Part of a small language model's weights.
Size: 10 layers, width 192, 6 heads of 64, MLP 768 tanh GELU, vocabulary 1024, 6.22M parameters.
Architecture: learned positions, biases, tied embeddings.
Training: a variant of SOAP for these matrices, 3116 steps.
Each number is 500 + 40 x the weight over its row's rms, rounded and kept within 0 to 999. Layers, rows and columns count from 0. Numbers have three digits each. The size before them is the row's rms in percent of the matrix's.

# down: layer 6 MLP down (transposed), 768x192, rms 0.19, rows 180-215, columns 0-191
# up: layer 6 MLP up, 768x192, rms 0.184, rows 181-216, columns 0-191
down180 108:469519488438495454488531509571493536493492443494515485487477534440517556480493478533515459484554496552445547519455506516535518507411505545586465478510505472471512492504451484489521527531510460587554509487432449563532486507512453474479463525599476578540593507509481459569534510485450552511488543541535564454476543470467535546454499500546490559538478491503493555459567532469512509503407406521495499497583430503522473454474493457474574435522494531539534503470465554536513558577526494520509472443515498453458514488460591477525429431546530495507504494541511500451489547440613479494
up181 097:456476459405448492445567555533487526528477417486460515387512453514486475461496556525464503531484558507517541507467505447496485540522496454505540509497538466527462452483506463543469403466618468472490518472530491503489505569468541528528529540488529504465598484540469482440454471509481478540510496427441438481465487536515411419521483562481565427539485517463490517472448508461454440480483476595512511459498506543444441491510437524516552558502535521514552446538470485504497477461506527457552501544558492493499523571551587468475486456497483548556504517539499426481525493481499513570
down181 108:429508466513451496528381465407513504542525506510461469496535496524479516482514526470557455523482516468497501540535480503517432458500506454477554457524522486473493512511482478559496519547534470438486548493430494496511535509448381443511576488550501545463543459520496501496511551508500541457476527546518461456501444557482580546528547536456456490491502473472516522518552489517524495458536466508441616526479541491438540505532435475537462449597510504477479534482495500487504548503493482552516538557510506595567522427531473434533590517449438424420511584448549479448527502487462478489
up182 101:534501504553512523544498478460556538517460474536427502538467506534532541547443464484465504510570540546480449564516403531532528518509479570520467421526431501495469523505528515507572438563553492536522536453531506544450461494476499499532542441458504486465575436485511591463514454537486463495512459492535460503412555507480447467521526531555535504470555451420478502467461425571455569565524453497460544512473519449522461514473499509540472469515493470402519543545532512463567518575535442493560452499549464527535519467532500453507492506461501476496403475499514511501543442487470459416
down182 095:475478518453452426455431482582476492525518484474515488467482518469532561476524499493440560517466534531500475524456578476496532432514533425503449491502511439436533483497456522546469475573481467531496453557566442511534532450509535490436457576541481530463503476471490548511549557410487456524471484447444489444576460469500457496576528444491476491504474511530459543487454449480457476451476445548554469463494454563474483487455536529456570544535490452540458508536570473525427450519436521526435538542572519465500528511506554556592534562425510510521478518485483475513435534505506522477
up183 104:495463548538511569521458563535559580538511542505527414504455475533486548563545513507537470489551521478466521443530500450475521444468538545512435491558516541527549450498500522436487501459520546592611415472515444470462586526496492507499482538505493551527490463525561510463515454569435541578490457504503479556474570433474549456409517552516494506531592504484540486494481515488536449554522442427508427452492519456502518508463520522518495485478466516521491476455546519533536512543519428518527492570520494533483527586454486509494419520506540507482572501531512470469497446503470559471
down183 101:501532508500501455540501532491513461456477520514482445504393448422495518500563422558456534508456549509429491479509453412488506417432517498514518459509531519513521534536461503479449498441531512486501455533508524482455486581463532510465529487548584464482566495503463517517494479557444472547517500501485505503496461553494420474514542433470509475562454465503425541537522411515487511454506552503496528423504482501543529529527507483580519465486537503547489407436582483481480495520590454480533583469470514504485460490503528445512503425600507510505514561533506551514483445490492515625
up184 104:545478437524450551471465521469537455498498472460441546539509503554508466544472527460512530492576490508486536501449552519446515545423607483532539522422525496470530423506543505481523449469484542433524470504470557452498465480498511538521459490486479477541547523494527455538517462512459513509449559532514540499524483512547510557483518464431569486598563522499405523526536441465504547486458457510542467528469466522594575524515495453501525418549490470485526505618464473533507500484561443416530416516534470503443459484499474489515472486464525467474587549579547476513537513500482508448
down184 099:547489458551530558477495463535506505439489536537459461534500585548573584512478471484431546472455485548505519492524525601424492528555472556468564531474480446440533525447526499525472496490428544508596442437447505475498527529526451451509399480537559439450528535382419483478495450493501486548504530540483533489490521542477545478428432558503518497518485486512473482465474535524488451533513499507508451543502432491524559509493539534475506590441480521451443473481469531537605537488508512559479503478489543557546518533467555511477526455488517513464487503453513527482544490446495475494
up185 100:499479528522559501452458512458517474561523504435449528535513505458480437453486487528449518544516518540519586547535557471515472525483492575492480483528494478499587497530504471527521466463477547485554461521499536522477492482554480545460472438450435511559504484445464525480532510439478514466495524533504508562542482494589528456520522473470592541494372456487465467504523497479513522467510529460519456532500471537495516520522567434493445468495491405558485413581493530464504502451489521542510462554498449469490427586434471454562481518509537503520460495504451587494560469394467498404
down185 100:493551461536458570454508548472474533561573500478476517480473445449552495508589505479466511550515507472518517515510482430481492593552516556550507550524579468505487557523501527494477528525542439529493547437490434461484485548546486439526511580529441485524461536467567436557493484518561512452439560507480519471517481450575494437432517556502426522488498485477500472525470523514459492550545483555493539452515484466565536448494410517517443488408549520471486533485505515530547546524479476499536466489562485507452520398571526574571503501512473506485559478532473448563500458557463485505
up186 104:538486486470479517490455518555518501522471528550451517500523491463513487548539529569534530530452521443556422464450465444478494484526522538527507500589610499388543409550470520530466506471431538589383427502513498521569457538455527442458482526513477487495532478536520494526546533518505509521595447538442510490417560532492479451534511601488483452438503527536433495441475515540467490492474431498444485493487448516553502495539514523495522566444529520492474464503537484507508538569508494550529437485426507543455505479460481501442514530440520482444455471469506462489535480517497531491
down186 103:543511517450516520517463498534442512484553478522492492556441484520533482564481453474470516418461512507481485532525506523505511411516546389516474550459468534450561495584503584504570475511494570513491495544500494571460517516446445508464528430514521503533602564468471518526475536478472441530535486459521498492463444473482486455470488476525453470507485546470421528517559438480485519501501503477452587502519471505464550546460503564551551436491514536482570552603496489438461505496454503494471485512488483489566610542491455490547543436531446481494534466547566598489529474497517538508
up187 098:534472479585555487510553486517508523448479470542585471496560479543477510563452471453523436422515464513494445472510495543499445539507450488469588547552452411489541525478562626482511508470489492541466462406485499477500528502536425516523510536529531527521507524521527522490469437518574512521453543466499466522503459405494556476450448459558478519420480514468515491521507482566505462471529475500447527469533545474516488502471553516426482545534507472529477547538443499460375459483486485452482537506548500475525431534512482526434580539583494490457527501509549545504478468494465478454
down187 101:483449495491493533497488488582528501452546501511468503509506454470457490491457474472456517496464502528517414562421465500402496437536493465523452493495469510427483473432490570488588500466450522503574424511500535563497497491525513485615595529414499446517529563519496522489504412503455457569509543449497457468449540498468428505503465462531583423516478473569513460495443537504485541494549522504506487499477473483510502488491419456461501504510513428468511423486466576546521540527500530541488470478547456502492556502523497532467481525411446586533536533435498495483533509444465478482
up188 091:506485506597504493539581473569515468518562572496565493499535452503503459441552578400499492468497504473481488438485489569430473503427510511496497552527527428439484529533421428497474499532485504468504461394488404491500517469525476509525483489492453461506519462540390432529481542475508495487442524507492463529485419493556464526524516447517444521457488529515505560501514522453540486470500526446470536549582452510437518470492501532418503485508535494525499487509495500490569474472553541523482438521449482575486526501506489465482484438639490534471503542479548531496544493489552486460
down188 096:504433476598548492439488577497502482458417458509543458425516565559501543491520520585488484460513436541489472455524480499539466554496493530532540513502482452496496489478609492499451473470482465503545468502476476516517526496478493484476556523492494515501496509486550516534525455578500448532459523464513609558541557460535512486515468477464525435482504510472540406482510501542453540402466498488580521492498518527502544566468462492487423449445509487457487482492511585445477547473453498508507529450544481503550484464556423461503538546453540500504513456466466370544455518568518445532
up189 090:480525565528522443462478490600570472449527496520512512512571456445509517486395550543518457539540486487391492504503485525568481442515519484527500486491467513548605482501476535454533424546493534510556538466511508533508573480516500529512469513512482413505587490505542475513464444509436467450476548527484500451488529511493475542459471475435512509497485509563560502477482489562551521520537503491456483491497465533468515565462564502547481557480457417533552563446537518538435453521430567485512463532478510530472458521484506480569458444512460479584523510499516502534403500528419436473
down189 092:491450540420447501481504501482464505482440450426469498514466513577605473473562501498527523436501494444559523540505463518521528538575480539492498529488527474513532477573508455481456485438465491455511462444540466440538470548529512546523534483528445525554507471506491537457474457420511621567480452527462507513477471521500487465474545522524564464544442570541544530486487500500482465553454534440469505521435519472490459430512542471473515497569460524421426539517511450512566471472582533462517552495454496465453436511553486510508489470433483562459510480531518491489479488385470486440
up190 108:540536460547494516450487504494447487569442512511499497458496565475441512508490463474453511537487567541512539455504431534437457581515466468531498569489500456621497481529443434417523486442488495501518569521523476486510500458533405483515517537495492470491510458558458503536465474435625530488496480573465539483489470443526486522479508526617515498483495513481487570479447507562491505486533449462481468428478416527529534512487493444452486492501441521433432460463488512505516489538575506467530454514523461478495529514473442492516455553475479520534497491511488455554554454423421421494
down190 096:504556425473464521525498532453512548484472527478503444453502518521505566526491435586547519551463471517533548485464523484469579562477542445493525462482518458561478539474467461522400515508433483557496530465506508494469496505472491482489541554452479512476576536474500499482476426511414535464538416521489533535488505494471521503538508508510467460494500532540535470470466453446460597510513587462476570484500500468557469472473495375464429498553455525549469477492503490461477508504478471530522491548479475516440549507490501523516505525421645446469559535495486378533527536512475514483
up191 095:488547504442539466541502531507540438543501492471580571517534552539448504526400478526483576525491470484530523504494485486472523484527563477538532415550475426533510463476508426414539499534457449460500473547437487520488527496604508524473563437426482500445464495508554515447518453515469524503450497510502510544474487535466473412541492526476438509495501513501488546549491474426469500554495539547518534497462536516492553516526500492412489398541481555448486541492437543445475464552452555438523489460545553488453454553454532534519500472545514491502447586515481527510534498502573580499
down191 102:517461461398549496510509476517470478535501495468494456538487479479444510474462507571518469474553576501464526492510458495562495543494532487540528506543518455488452507485499482398534512408507441557546532527502524530552544550465516502506521494499598562482459499499486487499463466559507481602539471491525453421495533470464533510537561529451520497479576489443465456541488486512468446531477495503545451484506408518562429453559567526462414562494469510482560550510475463509604519500509459459522479516450505530514488499536511459461433538502568430519557487483571449535438551547444485523
up192 102:502519468503550508442535449494524498501518474535406536513476392543528618491659499463522470495472444536545435510501463476474500514502520464445539556531545498496546465482495517480515520476523457460553477526525507489513543495496596528528524492530439512511431451502532507437438519453505552535469501512502516496488530567516522485533449505471544457508488513537507522467440494463555446521494515430484507483509444514556536452495482461450507522438484544452534526495427553457550500514578495490472459583503461472444467512492545452497499465438439568569566534522517434475506556533501580547
down192 095:470439476426497498544446567456545481420486534480560474402499499541525487565471497477537480525459505556479559590485446480450549488490528460549574505473490508525491501488511489486493533478513485485472443564506507493548520566493463493517455513466596476488553541497556485493497528464453571525541510461451479416535499503577483479479416551564553490406489534504479474628516534576502594473488563428491458485572518515472436482482553493413470426527520469453499477502512516491500531485495497491535488453463469490508459455499493469549515481479483549499467569537479516530467548446481474491
up193 104:544533488499488576455475545511399460458497518528487524441511426549475512531448508544480495536483508488533442469456558403405494513504510518474581440556462528486504486467511573470551460454499523505500517477471474500459532503559489434488551464529492589514559556551486480486437512489486535502527514455535452529413439428504522512445548586455511429496507424532493487491536456499502466472487506567503484468499474501489537499517491517513474452493561505542546510550348562533493523487501485443520538541489490423488443563543499485519454506521480517495468545448534478567502458504542515422
down193 108:449443503488530450538449514466476585488496478535520479481459522467509522551437494548504496560456510539582512452459435479496506525498541471461543520573452485421425446461474437523414540627475491551449532450487530443520551518505487513601532491453528541527562434540496580496475521559482442516559458584524520494521462538485529530524412551519455484492483564557484521435505580498483539445546485528521460532578529513493523472536509522551496470559481476471526555479507504493480504576480467528480477497503458491543518521525529472463516479485573469492428496443451525472464496485517517470
up194 093:459472488475541538500536489500509529499505528582514486499457490490526495480497491478540522462436512513462519521412550466482528509517499432513510551486517493494477510476576452497573535491544520535486484460547467468451501511503526543561499629559484498509475446576474476495516563427505401465527552551491477486540468558489512568463513556532564501465491508513487517521564535476448455471476565534472438477489445523430588532508531445472464536479586555582467473538493409515487522447503497566501480507440458505485573521412523507435440454571452458496471522580454543496508517450472495513
down194 090:522474466531455537468467489517564540535571542486562494572453528514536443515537507508450485498553464507533468516512557547474485503530496466517506472517517561556517470529494478471481557549479494479500541520458555471498517526581469545481543436544417533486493478459556494552514559525542454513483436495523549474573507578508444517462552470587470494471481489422481484519470486461565441541488500549482510443452502526468523445507449554466545438416434446401524575519510490515530513446503565432528454459486522462520458566510448504510437442473493487474581515503597490524535456518535450473
up195 099:503479472512533531505460493576499560544533511522513482512510539568538473476483489480515497440514532441471491545498483558499444485495468526582427510529585416522500507535462457442419499456444433529504509520491515539615483506516536496494464522464517550512527487492505477504488481564449468619448489432549502501499466549491559468492416548607519564475503423546492550556443532382508548485557502499493499454495578508538463548498492463486488490443509521474515505428491527459504438629516494490520554489495518514467452500456549519529467531515498529444433492512476467493510517486490529530
down195 086:516529500504501471498529466513461527517444442520535518526459569538543515519478498477506472508488484517549508515572451537462507524466544508484478524507583466504469541468483526414547629500543449473470416475563477520461544558391576435535506542530482471508495543471518489506518593467537478505506416577588467519583536498534536501465428506434628502558521531519514489503453499425451466511496525486498530506508492539515548519442490532560446448477464565459502527499476503519516519529470442466475470471532468480511490406502547458488457477509468498541567581480484498501530475490550537499
up196 100:453499497493512544390494434451437509530516543445508488541531532437570450512525482513479496460495556503479495509490479485512532559493548540551477512537514475485513466489513513484496516508512528516464555497470516449513487580580498489548556457451529488488540539515580572595528504422575504482475452427422495513530458455537532507437440542463502519484517538474479500508491530535496550471444545514448521568541418483517489549433488456477509477557516516519502457528570559451443438521489535531439469445445555484512529546423479575520537449439470524511535530462531497556423469480433563529
down196 095:517480488454529407442522447469523451530499476464532392513457521483539519497498546510469467600489469578500524483500607554554515451494502506521490487527440504489494406479517480475504565524541555579507541478437483512473460505496563569491475494462499490487437383520547577461423509503472486538570493516417442474466490511527560490516409457549530527467446516500455489524475520506506498428447540559460505519462448483410529445535469491438480493472486525469490512498497554499436499521489534519511544439531517450578492544412477481537521461473460482494512435524522522483499506478481501506
up197 107:445533464555500410492515519558454511522501506437499515511488438479507457500512487500442571581550498489498485604462516513563507476518548525523507554497513433502522452517572488549500443536501523517407485541443473474444472485500499454488501470479458479553466514547483560540457493484555494521546503510525446454467462409469480491472522451440427550459437490521547466537540450495517524518490507454426481495581463544562542564536482564401457484498472484525545493536479471504483386436461452452519454531563492477553495446539493568518505524476539544484509587536503536469486536533544503508
down197 100:483481550582549512498548516500538490482473522420574508525496540492565484573577595473467456487492432504519426472508588479455487487553440469509422501571488442485436486495587482497499504526441514519436500498476550511511462508548563504441470487471450472573510511419494511471529541585468483469551473533532496509535435471498476497470503487503508525511498614552511480424508526488467500503516519431487517404458506553511515517580490471440551555497489397548506451522508561524437512518470495498481525499431564477557494484475435491536487540459508511486439496456561505491518497504470512489
up198 096:452470428483509509519507552498525540466561503495518449518548518471470457477503444472491589525471525465487548509476524460523605490536520459551549475454563475452510490437489501438584457450503434535488471510504536518564468494563506484463475499548462455422526480533524488640540531519454549505528519518486479471493466574478583513441465473505493451509474582465549538494451485434522516533471535508542505536500527575477437489480500480510463539430455486440545544473512501467487501552456543517522494489500441502473533548409533518502516475472546474500447474563440508513429462545493599566
down198 101:485465464575462470573575477541458493537514559473534467528493486446541464492458503505482459439546518444499565560469429561568487532446507510539529531500519492553485531524482482516506482464517478543462550432435542516467523514458474541597535566461559492447432549523474500455527450542585514489437518487456540554560500482543477490519498475481552505431476425497469471444473536502455562566549569506455509530496533443514433448454546489480507535560568481484514460450464490488462512505524426523498474525442531566510496489533485501422461443477541551458537542481560535502541517464577512521
up199 100:464470510536472540486519500499461519417503468556575539497525477445489463409544528513440445521520523489612486457485531497522468431525490499511482509489491533577493500523521567585594487481428516519493537492524465545461493478494440478519502491436515548507510514498486475553507461454519425499557563495482507477533485479546548496399427509498460450497481524502542578459496432535421493497443466430604427552520591492499518499463523478489491482485499491599511557442471516468504541454460512561525541441491530473489498428474491554513495456449534535543509462510516512590518521507452461481
down199 092:476531521503513484535469470552539469526443479444478499448513565509448479595558521490429558489485524380521520539433521550484505521444506473485555520492553502467488545529497464471454473478513441505481465518441519401444492425567470531520499532498484511465515542417508549515471476491546577439472540477600599549401502511509524437497545545521511539508536426515523495442496558469536426450446487484464519502502504550487493462542493573489528436548450517464546509543522566481494505567529491482490462508515468468507525397526554489535527523478483531548463520510495521471553515458480466528
up200 103:506549497482505489474470477560417492505500417524517514550469520438489500529493469490528444496503507528531489504513494386524594498487498521455501552548515480398517533427554461500573499488501470492554529472507487495479454455490509527519561540484426490508472543523513480405546473454550510499549509514537481563495492560510572430444513500500450509536514387472447491511497523503457493490535471560468517498420515451611557464520456531511480536507469499498452554476513476490510500475513445503515548491482469480419502569450474511386566443565556512496525537535573491432510461542548533542
down200 093:483506502520460561472476530477560546451529563531526489432563489465521531525524574539402503531409475401509473465544517527558528485547516521473523472473520562490495494514494518481524489458432483556457503560524479463522515577491532477517503567493518472484487556488454497516519453488512431471475459538476510500599523500538421581451463518528518501587500564509521505583523509449544505495438503528539452538451488507441475536501475446421523495512539435485452481454537477482499513534531537565486508456486467453578518489517438513533463419455453535568572473543429510496452548491486524425
up201 089:559564436441491531511529490479501530543431469527517478448518526434514528508576486493482556511487582559523513491482505552476487511473443515537547486536528474518459520460515487555539503502544523491493536520505503546487455522462490513417448546490449470432547421570461461507526530549531433479442492483594490514492501557541474440498509496466478475478439494511456445447519432436476488524545446492546573463524452478513433496485540568523495449449472450484557575469461505577625488510496502555482468466498532532459492525493428539482497529530414531445482519523565485551460458466545557560
down201 093:485520467448549577488496443402507514480534428444410424553565546582470515583483499493490473576494500464464460494536461546486590431491444552521496516456509572527462551525571528438521480487451504455494540520508479473475522471462459464530511478406493525554515482533525510522468562540436520514543528505483541464439544501474505547521538491487471511570498551442567465523591512560468530533452516452455480417494488495468473460493487515557535536485547504447495498513455547507472523513488459445513495557514432534553507527463382526476502524526455517515538466496486498483554492481524470534
up202 103:526499543553484486578484522512465517501433499456615445463548485495496459487565470425575548594484565511527552411497482525488467499563461514443529524514451414446479485573466464521502488516492469452487458457518537508553553483521524550553547488474547509567498562436510496506519529475616544425470473507470533535521569515479456481450451525499490463494490555497532525459563532496495499449523496478502402453486446468506514492477551458476556548438575545439504526530546427514516487481452509558476433464439508480540552540461483509516475523505464510474498517490508473497547466470556489476
down202 101:472485488508552475463507468501554492467465498527454562485482550549517494534419552493534502511460505492505534431583512466458470512484525439485498562585509569518489511460552566505544458502467503511551538503515498492410508484493484507512525574454495555479514401543540547465516568512536445524476465563484458464559520502510531440537583510492528548567433574406486486513441422458484499526501491492567506491486482529524460469538483557453438444451465482512481465501520519521446476515465463489490479519419597512544503525457544484438513577425473562474539487474586511496474487446507571515
up203 092:449489468529465551481505514436469501520484488459448544485489526525504496526545496433535520471467498566520412519460519446505484531531509539483541498537492563486479495575518511473546481485506490457546514442541411522527509369440490553468448432485481546472477492576526496465537447514623470542578455486468493564547502562473498509443564493516499549515511502527490463535525382463523512488571434497499542442468540524481437482487509498455570504486516550464565481523531504569541531526487514464489459504439493497466527515543522534464445504529452511538472512575582497495457502405479436474
down203 077:516440552477524453490511487470513465458528475464517482651465460544520480454515542429453574427505487440498572505539493537463488485582526567495462446513481474522488456483574486519483535546566405457495451428517540542475491541537441477490520515511479434445496449416521489482503505518413477468577547505506542500521448479555472524535437567481479536553479526507427488437516490496451524507516515538488519494486503439502515478445500518531487474504512497536469546483450516473458507575529537464497500529491468537570504476592497549483532514520493446491500396461482512533489528442443547578
up204 105:550495571534447496544552492509497472534517474533489506493530473443430465507493528503531481531465478511514460518442503555570485545571525432504589522530526430583523416444479451484477497542510494581524481546561520527468473510523546548444438444515479520561410481482438504521572491563495488509462494502459464516453455456434515457556528441501580498545512460505481508493491478512523466616480519502522537538468503436447517533555455499460467503523547473523506574456490445538474484548500499559494479442470495469523537437516536445406503535425507473505467525474545536565430442537495520483
down204 102:509474527545524534468475468448476532466555526514498531568493498545463538474475515484448510534545485541423461510482396478487565487534489552544538511477445536499493465494508462487503478539494460514477504571536502514505584478443524464531497526510489505588564562488545518518529539608509447499501471484469463540601513552512630517488504454439523446473544444532460545469518448456450426509517530539525498446567440504495459490472503503541499505484546521509569543459439505534509546566503542511497531472489463562585503534554515497416444513405464487450522526460475518486521573471479469441
up205 100:531490500446500542475442437444554530567532462472455472502557478490532486519478543389562506443469493448487561517564533500554527492470507515520521561514484503505577473491536593494492464543539467471479507515497482471476446456410485406533512436511455576485511493564540539524499555530469543532520546537560373481496503462493545531482515475485416513544452492471474451510496456459462489479449520494522465498506464523446443578523510501457482422485438434491509500508423503491542530466524445481461443548415479534480510492508512458518495555498511452509474503537507572531540487604484452517
down205 095:498546617445475472562437546422446531520449550515453490477558436550553535564539483584484500497520481463448499493459473493466458478504488499522509497540508497503480485452543500515571443537506551502469507460452540543531434512539461493450537441547502458532537463526485468553534467468486539485470520467514541472535366468523448552476525460505469514489504465465486467448500427495462471557463572578520450510476527563552540494444514500463512454510478454446493503449518438593506492504519542501485503463454571581499514444504546434489472483543449510497485447566470515497518404520473497477
up206 098:565475494488507483480527506525432528538540498563522484465544458494557446435528483519553569488520574421577510500434450513592448486545490506505550493495490485479543453515499541454585454508520487504485552527496502521465453488518481517498448497460513484523472534522499417453505482574586489500525515505469535580471517468478504470498446532501508586572548449433453476573436472488511557476572481522561527558472553390490562542551523480431533493498448518491542543430491512489479538533446504445508494533488517467429537535484479542463511550569515502508467485548540470437551452446488491463
down206 083:443520488488523528457516507532587487442515581539538543612500504490493504538474513511485516486602497437474493521461525598503481541496462430550489458567508506492439493547497546537526474527491410488494537517452471504522459536564543434454488491521458471528500489446486490509521510506416465493470481567488490481522491467484489569544590542488511489497547523507534487483579444475453494575500475510399466527477519532474538487453468530523514454542527557449529517501512491474540512492497442537496633472511558532546505461562444447471502428481454454534536472527417539537552546544512541499
up207 101:509452475473527486487476534570511474500516574452460536536509569508526366514447556551539490524413448454476517500426543546456460555504552454482525435460532487450523481602563442480554536517545423528545515554468507517517522524524495547459512520559505463499493482560479492543454501491456519464540523455456481508483511558515509477511401461525572436491522569448459529482515516459500477533451469517432469525530440446484501561515503461426510454538497449549522544507456434391437453571525482474472496453494498516528470445496459487565493487490503501467492463505538488500535481514502439494
down207 098:465430464562569530487503503514492459495454498494511516540520521528503565553527482542515526480509528580531487469534470423475530486497505505488565481436385532465562449522496441467543605497548448508523573568436516545499491533530494582484499528426525466565569490508553512499494511488476503431504487423465462526501474520524517489497494489442493491503572518463503509512495496536537493435570502496471533463510424529503524430493502470513518532518470476509491468491443528463474622581436498562476448486438525459448455508615543522558543459419491482502479526494472469448529444493479535477
up208 097:501513461535492554525468535535518575501574516573473465456522514458479474496498440497494521510445475473466527534532519532454513584472506523503497499492442514496460456504438409483448560474489513461527545566497528475439512495432442540520451521497454494558530464584538522515509529496509522456431464534476446600553554497502502493597438473536512542575544474506484434547506468459446501553555512546501530539523482454482504469582518462446500490545457535535538527409573474512455442559537461537512433512525514540529432564537451488437458511498497461417495516495511427508478527552466467517
down208 101:549533447454492525557437518590449472487455472423462528514558437469413482542496578522548553572557550545537581507556576495399499559442508494497539471479500491454550547467522407457442514467471476564527505530439499539569471548479502455503490515482559457486497505508431450488464542476473543548520529530503472532504507487453548482557515471442490558522527538556535457450481475482500570477487482468481564512522473528482519498490472520469498582543533491566612469531486520437440537539508485506431506474502496504481500545526516542555537530486533475548499518533532508488522505425524500531
up209 098:536544533478498532520445493498497435559526502452524477533487471442496525550383498507561509526510492591438554550474487504434485534452446489522532533526492493491513506507470501518437424455542525542490462490539538521465487516553514420490459523513542469515524465497446459479468444479424499531572421530500500489546556510546476482463513521486527483566540496536533548588526454616495586596463478476472525482441501489439501525495507507483539485547545502552515416512558488512482474447451544548471495470495512516463468482511417495539495568547421432492489467473485480436480455542539457421
down209 093:428459478496576437519575468554517488518487477444459465452533543532482478513579572379485526551518504491503493499537545492490480491470493437457512497550408518490550490407531470434542539447527579437493548518506477459555486513529471480474481507512451469494418522472453485395516554459469531407460558465496551524482470432483506527482526521544461503540490550491473534492500538535546513554537561436466485515515445491460480546589471465489515510524507548459479548486563459532462525494492520454514525520466563571479492563518473528495502444482579530479512574480496459489504500492577464488
up210 105:471486536488521507461515524501484504466590510510501486476423496426618569489473526557403492510562535559480473486525474520504421518593503442470485551531485493478499535486470551525533555521490527511548508512538588467447434543461541535493463465432487474488519511511468501462492531493543457516447515511458449543495479548453581520481506498534483504432462465481522513515443476496456511509513430439537514520536494522511521519520531492521481463449476530599474513487534459539421483488451589472483514446521502540537461474579434487411486557523512512545511494364532517526476500534417485453
down210 106:455451481487471494464516482490491487419528561511491562470504506498529530520509516529495547467454567565428518516467550448499486443522500480511468506382500500524456533551505471511513527564498488435498520557509544461498498502435504520552529525521504450473554501470537480546510491516578497455468486493516508485463491617479590513553390500519409522574514479529538526463454514557526525409475537507497501526499431509416487419511489521513465525492446464467513453524485411499525494535477561487523491544462512473602513455492538483438521478470417460494600489516486503485557556477446538565
up211 093:549599482527484484509571500530540442539544458410506494470559481524478495459517567500539429507516509482493597485551545454577485524532475486496532466548474489506485473514521572413569460457514572516406548498528518565509503453481448474413476467544517487452497551516573462507555517520470506512498510585458516536457513419499469471537540485453485469510492581461498486475508409456484511555507474514449447507524475514474470459457548557458458490487536553503515560520517455527582496448512524520560531505429468481448476483511520476454503477497515554475565395484464487489513466552530505536
down211 096:476498525486519518551486454451495500484415457511526519584553532505454538533522400525505488508517481530515444472468523565426505572472475495471534455582561500471425493475592486467554464496511476494523559491483535454487535464577500514543445486480513533502487516553486553493545619462506509475477521488515420523495427488504507504481475553559559505479462568489497519488441511487601470483555483439495541509547550528491574491486421512521504451559509504532434537467414501513473506539470527483602529486512541432490511532483498555512465523437439441520468544498498556554555565477496513509
up212 108:471501484543510520488510514510571481469529539561473483527463474456485456460496509486473505589495566438455435462468482474435453462459518504557551483554491511492524481548440497549499530459460487496506522548525538540472510487518505495486495520502483471533509494549485518493530448523479487484451468537453490472493544518553513572438513460486518446432492466535486479494583530537551500421441523571435538559445465487498524583604518525578451483565643495454500508390466524454544504462505624471510483495512463523440462477534551501506497496471489518551493492552584446457455534464536488501
down212 115:506465484473513523487505482448484524464497525558504572601469507540542476470489449465495590449438485436488505441520498430518466522420557490547505454531507534531503573466435542435533489522482485514525477531489498488433466513558497442559480518462566486484548520502489529488485470509449508513467518465519470455540595424452548503523492525535504520474485511432456504483489423426539522576539549500499515469493610503464500491442618530456505471406537493495445429460428468448523462473534480468486462488441445547473460593518525504476468490528460471476513489514507540540527527505538569501
up213 105:448465477481538552520447551583487582534526583486508490507570475490509432519435477492526557427498459473435517503496580473480540562510543563464489447494530534479471423491526499591491509447620482504517442519520475487492512569478501491511492471499527494460460504526475500452538485450592500522437501518519453471452450508503471524551510498441433581578471523464500503491530570512486535507444500553494457518522480496489463547501479490492471510466513493426526449531516511465386542501454517523493496536460529514520513524501445521501526540576492588571405502526547532493508545496497412465
down213 091:479511469513500471523508526499553533479543526533485510524552450530494491446505487505447513490473452428411541495476505595576538501544430515520460535482498531524496481487458554501508497473475470541490512470573545541473590505507572521589487480485543485502489433503490502538515420464510585430459507462494486515491482430546428530506585541507493528485523461511518527445555502488498461504497477501561462417541476549509517453444489559425489506463539510559505414480420495402538491500474472559511501477454444509470454499501499531489497554601453509527487487515517493477412539440408407495
up214 102:566468434496424507471485522424483540491559474470566553506545479488493537470515548538513461496480504530441493546540510551499488509543613557457524531512543511472574579472493454432492541508459470486548506531495530394559509472478554549557481417478526498566482544465597543507443434489550613532494452509504468515505499498553495541458487510465485489445439501489591536484471545499568485450526461429529535487447531475532526552543540495446501514471510521504489491494513563515499542487423562488504499473453467469482560484517507455521537463425502595503567474482517513508473524496480498522
down214 105:506466558467544482531587485463504488529452469522493555430489469496439505491534485520524487448449465537612471466471488486536464526445511559508486517602555472501496501504479461490484495433536508510555485520541525535516522473493447527483446537462440470524527435535497417497537600410536479531443537517518508449474516472482548501476511544526451453534479537498490495519448472489401512536584421387500473490563475523510478542500420501478458474500479481518482485477463515433496553474429531487526580388545490576502447553459455503480511560534489482447483489515482478526529503450543482524
up215 096:578553475423486495469488547483527524473528464465520586486440530542522589525584535518495480492491547472472541599475544537478506549470509518538508448545500538427574527533517514479466514477495549461586474486517493485578494455569504532455480461508427482487464448568487455452423543527513486507515521461506490466538484503510477470501535525482521488505453553493520404506492531594518481482494513480554477532485552456529490525476469498536495574391473481514485522510468540553497475543469395520463550511465588575551482501543522470434499475520472437492534483488500498460532470507518413412
down215 094:492523498546500503427507477484579474595502434537579464613559540523547542496544423498485488542521502546488526454453485470487527478470508428473370509498493538480498506492419491519469558479499509529541554488422483506436499495564440534460527516453526506479504486528536549500480434486456540537477510536525444512479514533466476522453617480495509587417544508485464540491496501437496543418478544464467492475508547569525487485546464515520489441482522496524507527426479431513475539501547499510554450561545541514545496504502497535558476530494527578502519563489514489553522448458532566485
up216 104:460439536453505590501575484480492465477476516485463459567549500600483492524512536536525535549553503514485442485529497462561449498465454511478522526510435439457570529486550491480520500520486518477512594521472499523526452521474488512471443500530484534447488440523571493465491541531505471419505518508524514504540536462538491470455494426507428495427478565445506496487499478564401504507481473529518519469441574529547563507530468443502547538443469531538509520520539477493433441574530461459559469503565527523495521465529449476486493564489446531461599555464483481473556408566423513510